config.yaml
vocab_size: 2048
hidden_act: "swiglu"
beta2: 0.99
decay_fraction: 0.555
Each number is 200 + 40 x the weight over its row's rms, rounded and kept within 0 to 999. Layers, rows and columns count from 0. The size before them is the row's rms in percent of the matrix's.

# up: layer 13 MLP up, 704x256, rms 0.138, rows 376-392, columns 64-127
# down: layer 13 MLP down (transposed), 704x256, rms 0.13, rows 376-391, columns 64-127
# gate: layer 13 MLP gate, 704x256, rms 0.14, rows 377-392, columns 64-127
up376,097,104,156,228,199,181,206,206,181,193,202,278,175,161,220,244,172,187,205,253,149,134,217,305,166,166,205,245,183,309,245,194,165,192,214,169,180,141,185,197,157,228,190,229,119,232,181,198,191,227,213,208,211,219,169,216,246,225,133,195,238,207,189,108,209
down376,096,242,192,179,174,233,127,148,253,181,148,143,141,192,193,217,202,252,159,226,197,218,172,174,100,206,169,244,206,241,156,208,189,174,235,164,215,229,172,195,187,191,155,221,154,244,161,236,249,274,201,205,217,217,192,233,203,168,197,276,191,156,203,242,230
gate377,114,233,191,259,223,215,154,278,226,148,77,294,102,284,184,193,154,168,205,194,169,151,175,224,187,233,234,201,227,166,114,134,217,209,179,198,182,143,204,121,183,242,118,206,200,284,191,218,127,214,165,194,260,268,283,227,204,262,145,252,202,247,253,228,178
up377,111,271,227,191,187,194,161,259,205,236,88,184,254,192,209,232,204,186,173,241,104,256,146,246,177,231,153,195,200,190,182,195,196,159,204,267,157,156,224,241,223,186,172,159,188,280,134,249,163,233,150,203,132,174,182,188,78,217,178,120,270,179,211,171,145
down377,106,216,222,201,205,165,178,209,138,177,219,225,200,251,270,219,196,214,215,224,175,193,177,147,177,229,162,190,183,239,159,286,142,210,194,267,182,180,202,280,201,158,164,283,218,187,202,153,153,183,197,184,188,158,229,169,170,172,131,236,233,241,125,265,129
gate378,093,191,132,204,178,206,222,235,238,194,235,239,206,242,137,209,257,142,252,197,223,218,202,246,189,222,174,211,268,165,184,157,193,155,252,172,155,185,189,207,205,268,182,222,259,228,185,219,202,147,211,183,265,205,197,267,147,157,207,192,179,191,156,193,181
up378,098,188,172,244,128,181,233,227,210,241,188,261,266,185,260,227,191,138,252,253,192,258,156,170,250,108,133,180,224,258,234,155,159,222,192,220,188,236,203,285,282,182,211,213,216,203,219,195,178,177,140,137,290,271,157,198,196,180,240,230,171,214,236,219,160
down378,102,197,166,157,167,136,215,221,201,264,206,247,207,233,167,222,169,230,248,148,205,155,215,203,212,193,166,172,255,171,245,106,207,154,173,213,234,162,274,201,170,187,205,177,197,201,170,179,197,179,198,197,193,224,262,189,189,240,207,141,196,202,204,205,260
gate379,111,209,265,283,251,213,223,223,228,246,131,233,240,261,206,215,209,251,228,271,114,253,217,171,208,175,156,225,209,158,157,183,155,272,183,128,205,127,235,125,176,177,174,230,255,176,230,198,173,227,184,195,242,192,182,128,227,243,247,214,199,147,197,194,209
up379,113,140,201,204,199,163,105,236,231,172,198,224,257,152,222,173,219,209,237,191,271,234,184,211,257,205,183,138,193,198,204,245,232,147,247,256,217,195,178,231,221,132,175,159,191,171,246,180,191,182,197,199,196,187,142,163,229,160,153,173,194,231,249,158,159
down379,105,140,208,266,194,302,148,214,167,211,237,181,151,116,213,225,154,157,215,198,239,160,228,251,211,188,242,239,175,126,262,268,217,215,213,211,270,205,183,236,196,228,170,213,223,240,198,232,187,258,220,196,181,140,128,218,171,260,192,141,195,224,246,170,253
gate380,101,210,202,193,223,194,198,170,243,185,238,284,142,216,206,157,192,235,209,169,225,199,173,223,181,188,184,222,211,207,156,175,178,234,195,307,206,181,262,219,182,154,173,180,148,193,270,159,186,281,164,190,223,254,206,147,137,142,168,197,228,217,208,273,111
up380,103,218,134,114,231,204,231,202,256,183,217,179,159,214,202,239,246,210,226,193,249,189,207,164,175,223,183,210,222,209,183,220,204,174,187,223,195,142,171,204,157,174,237,197,185,179,192,176,190,163,236,252,196,190,170,217,211,189,146,170,230,216,147,176,213
down380,101,154,154,195,244,215,321,265,202,207,171,172,226,214,228,229,240,163,265,186,252,230,214,175,195,263,213,260,156,185,134,181,177,189,228,179,211,186,207,223,182,159,206,284,182,155,237,181,171,160,227,210,288,232,167,202,200,174,213,202,184,222,162,172,193
gate381,104,223,205,99,236,268,178,180,227,157,236,140,171,152,102,153,236,260,220,192,207,235,181,158,216,236,223,221,251,208,190,213,212,207,145,158,178,126,227,213,223,144,237,187,186,243,229,205,145,234,251,185,203,197,202,230,235,161,146,167,198,231,210,230,92
up381,106,164,186,143,158,199,203,249,200,300,221,166,221,203,175,278,247,203,119,252,260,132,132,223,176,151,139,208,260,207,167,216,153,145,169,172,274,178,196,158,159,219,162,199,156,160,251,158,159,182,161,255,254,169,164,193,191,189,201,229,240,147,129,259,203
down381,104,187,138,149,143,197,192,168,196,152,187,194,237,211,175,218,210,154,228,125,217,132,155,200,191,142,276,196,150,217,213,222,165,190,219,203,125,214,238,223,197,210,267,267,211,158,261,151,241,222,197,166,234,186,160,199,200,169,200,262,163,177,186,193,246
gate382,101,182,252,238,166,203,190,238,272,249,149,223,168,248,181,148,194,198,163,235,196,196,160,238,185,242,144,204,198,255,205,121,209,218,207,196,284,180,192,262,275,130,233,150,161,170,128,216,159,169,176,184,141,275,201,207,216,141,212,202,148,264,248,140,156
up382,098,188,178,185,164,213,253,263,203,157,198,137,160,182,285,205,219,188,202,155,207,216,196,214,226,166,222,185,194,306,180,201,215,205,174,193,209,214,242,222,192,201,118,184,174,226,209,186,158,206,180,180,190,141,159,185,213,173,256,264,238,176,269,209,264
down382,097,287,236,267,181,225,221,265,199,261,187,271,126,136,201,188,247,158,220,194,123,233,153,125,275,197,245,237,173,192,200,186,211,268,241,181,194,145,170,121,188,212,248,203,193,221,234,203,212,206,187,181,222,157,217,227,181,178,224,165,236,169,198,180,231
gate383,102,283,225,172,228,153,167,211,142,189,184,218,173,271,192,210,140,190,207,178,180,171,179,244,219,157,192,138,195,157,159,180,180,186,196,247,263,241,130,204,191,197,202,183,214,216,193,233,134,199,147,206,157,159,170,240,206,285,110,203,196,175,256,213,142
up383,100,208,195,265,190,179,180,189,243,169,264,201,179,255,153,204,132,224,163,261,159,169,226,210,164,216,193,201,124,134,207,209,194,258,221,142,180,265,183,193,235,153,242,207,164,189,162,243,224,191,154,206,188,163,155,198,205,118,212,180,147,231,239,175,254
down383,102,209,272,173,185,107,247,177,229,235,171,212,186,180,210,200,180,264,223,201,187,200,144,216,261,222,218,179,103,271,110,220,212,172,162,208,206,288,185,187,100,250,167,189,224,233,141,183,214,236,212,262,178,181,146,225,165,204,197,174,143,241,189,254,251
gate384,096,204,176,116,177,223,229,230,213,216,203,191,214,205,223,166,117,239,222,199,205,172,147,239,161,256,199,241,267,185,287,274,211,272,173,147,131,212,285,187,208,149,150,204,230,189,166,140,245,248,254,246,238,188,179,161,208,192,253,138,221,263,218,177,283
up384,097,161,240,221,233,151,250,223,242,204,204,257,238,173,178,216,217,116,133,224,114,267,297,176,222,221,189,157,97,185,175,170,191,228,136,217,215,230,299,175,215,232,276,229,166,167,263,236,298,220,218,228,202,164,203,222,211,209,152,132,228,212,188,254,216
down384,096,165,276,161,178,261,200,182,177,156,223,259,229,220,146,268,243,192,186,203,243,115,172,198,282,195,216,255,242,247,251,214,195,228,206,185,139,169,264,220,209,190,168,188,174,165,196,158,234,150,225,236,281,135,173,114,247,218,227,183,196,220,119,233,296
gate385,096,140,189,208,155,246,191,180,181,152,260,197,169,149,197,217,138,161,198,210,192,229,224,233,247,256,178,218,192,167,201,187,152,216,192,219,178,103,257,255,242,177,251,217,243,137,164,178,187,261,323,162,214,225,195,241,134,230,179,183,189,156,171,190,230
up385,095,195,248,234,221,135,160,212,229,216,165,212,218,177,229,174,168,235,208,167,186,222,201,253,81,173,139,243,180,199,207,194,239,235,229,210,212,255,181,178,192,207,260,233,145,167,235,196,220,224,166,242,138,142,249,232,319,173,220,219,241,219,158,235,183
down385,100,250,142,171,209,134,188,291,221,163,217,204,94,216,195,330,244,282,195,162,77,247,192,178,194,148,200,233,193,153,235,186,230,130,199,121,154,210,235,255,207,257,227,241,184,95,213,229,230,208,271,241,181,169,266,170,238,209,173,169,167,249,198,191,238
gate386,097,179,162,90,231,200,164,144,194,301,248,151,148,190,183,204,160,178,176,184,184,166,205,200,198,228,183,152,243,167,258,272,82,192,186,156,161,210,157,239,221,197,188,192,207,122,241,203,178,211,230,170,227,268,131,159,153,209,223,146,174,182,124,190,265
up386,104,151,137,213,170,205,231,272,184,241,114,208,203,209,255,199,196,196,170,245,199,225,184,130,186,196,206,209,179,255,237,205,261,147,255,161,192,212,232,238,207,196,165,260,170,226,203,208,167,102,182,244,200,228,307,182,216,210,241,228,214,197,175,155,190
down386,103,120,205,176,157,163,206,222,169,176,161,222,234,162,236,131,199,231,218,209,212,215,185,230,194,241,226,273,179,178,207,180,154,251,185,186,140,73,227,141,204,242,212,151,207,193,198,157,165,191,164,199,253,183,227,134,151,181,241,185,218,229,214,245,268
gate387,105,254,260,282,235,199,121,270,185,237,257,201,237,157,181,190,196,198,294,201,196,209,198,227,310,197,276,166,183,169,214,247,220,247,209,154,184,232,226,198,165,234,154,207,226,137,168,237,126,247,223,199,217,255,212,153,173,208,222,179,136,220,190,196,276
up387,106,206,149,224,246,257,253,142,250,207,164,147,151,282,265,168,183,194,185,163,186,184,226,285,146,237,235,183,214,215,165,181,192,163,203,234,182,210,206,200,248,269,232,230,169,194,191,218,208,233,175,228,217,166,184,258,178,211,275,127,238,193,237,258,149
down387,101,219,217,189,210,174,119,229,161,227,169,245,184,242,214,143,182,90,176,138,171,245,188,169,257,241,205,161,226,217,239,197,201,230,138,194,168,166,182,236,153,267,188,128,147,212,188,195,202,260,237,154,211,222,322,242,194,188,224,118,164,163,199,227,207
gate388,100,164,201,247,178,147,194,245,251,175,207,160,177,239,223,183,280,279,243,227,183,187,202,173,116,197,230,197,104,190,274,187,212,152,207,183,190,170,197,187,222,236,156,161,174,209,143,257,248,309,260,222,233,176,239,155,125,204,187,227,179,237,141,199,287
up388,099,194,240,146,179,192,183,196,257,136,321,214,201,189,187,148,188,194,179,190,205,277,263,218,174,249,222,239,124,232,174,183,206,233,120,206,186,265,253,202,219,105,273,143,253,198,287,254,171,226,191,188,250,200,162,196,279,186,214,240,173,194,184,221,260
down388,103,160,159,240,181,266,230,199,208,119,228,234,142,233,143,147,153,239,179,178,170,186,251,133,253,203,238,171,225,181,202,217,246,143,186,244,171,225,228,202,232,167,296,216,293,231,289,176,211,261,181,178,229,218,161,236,149,221,232,178,128,206,161,142,212
gate389,098,234,173,189,184,179,123,203,226,117,260,219,166,255,187,216,294,176,148,223,121,202,147,165,161,159,268,166,230,195,256,193,210,166,276,226,205,133,258,155,176,163,185,243,119,214,127,162,146,140,258,268,187,192,231,163,206,217,208,240,123,179,239,264,166
up389,093,185,223,149,158,196,167,219,194,188,135,244,229,156,193,222,233,162,284,181,210,108,179,204,117,181,260,225,183,179,225,219,203,198,227,172,238,229,225,240,204,184,134,209,257,190,155,235,207,230,224,172,145,214,226,315,153,263,196,216,183,205,281,207,198
down389,093,104,157,99,159,148,218,182,180,163,202,148,208,202,179,286,233,196,188,178,195,135,187,225,156,187,210,181,234,136,178,176,208,167,188,256,265,240,250,198,189,177,190,262,142,190,159,223,188,230,211,139,225,176,157,200,125,165,182,178,170,202,222,279,196
gate390,110,198,255,180,108,140,163,179,142,209,170,167,206,190,242,189,243,236,267,207,217,233,200,230,231,229,158,226,238,200,245,161,235,179,204,211,322,103,194,222,211,227,224,260,230,222,200,201,255,156,106,221,192,232,162,263,177,157,148,145,296,134,142,203,188
up390,111,239,170,184,248,156,163,205,232,209,242,174,244,264,270,180,120,135,206,142,209,185,222,202,191,254,186,231,176,128,203,206,150,211,177,227,213,173,235,194,220,178,193,281,174,184,303,175,199,169,162,242,237,224,210,271,209,154,215,229,238,202,183,180,166
down390,106,226,222,261,222,192,197,184,253,220,253,227,236,236,251,273,171,142,195,177,245,235,234,172,202,209,175,138,183,221,152,157,138,183,186,128,228,191,225,235,224,138,213,253,204,230,284,185,199,124,192,216,206,208,203,216,253,146,172,197,177,255,185,220,183
gate391,091,189,180,233,234,212,193,223,181,219,140,212,192,176,166,206,152,266,200,168,169,207,226,233,185,243,210,169,261,184,183,186,190,205,165,257,187,212,290,193,217,218,288,186,160,180,213,183,169,261,241,148,191,191,198,162,256,191,214,212,222,224,187,203,211
up391,094,178,184,204,150,182,213,148,201,147,184,252,198,285,209,116,250,220,194,175,222,185,157,217,150,139,191,143,133,227,159,169,169,228,252,230,245,133,187,255,230,182,132,146,338,218,131,167,197,214,208,213,181,247,176,196,133,203,170,193,226,183,246,194,161
down391,097,193,238,184,195,245,188,228,219,187,156,179,160,171,152,252,252,166,257,163,163,154,217,197,150,220,274,237,187,193,271,181,293,151,173,216,214,167,183,253,216,152,154,245,141,227,198,198,259,159,239,218,260,179,258,241,231,287,230,194,192,238,296,274,252
gate392,114,256,185,221,203,246,234,246,208,127,220,197,240,164,176,209,258,194,224,175,193,186,222,210,249,168,138,224,262,189,167,204,163,256,189,204,209,214,95,121,107,181,150,239,206,253,191,155,188,142,204,162,168,176,165,226,255,196,194,194,210,197,175,202,210
up392,120,152,179,209,204,199,261,205,123,179,237,172,183,262,113,193,140,177,118,163,224,195,80,232,232,187,132,239,170,210,116,240,109,258,206,157,190,148,212,156,155,177,224,229,256,181,126,164,257,242,286,205,206,238,212,144,237,167,206,169,251,182,154,173,126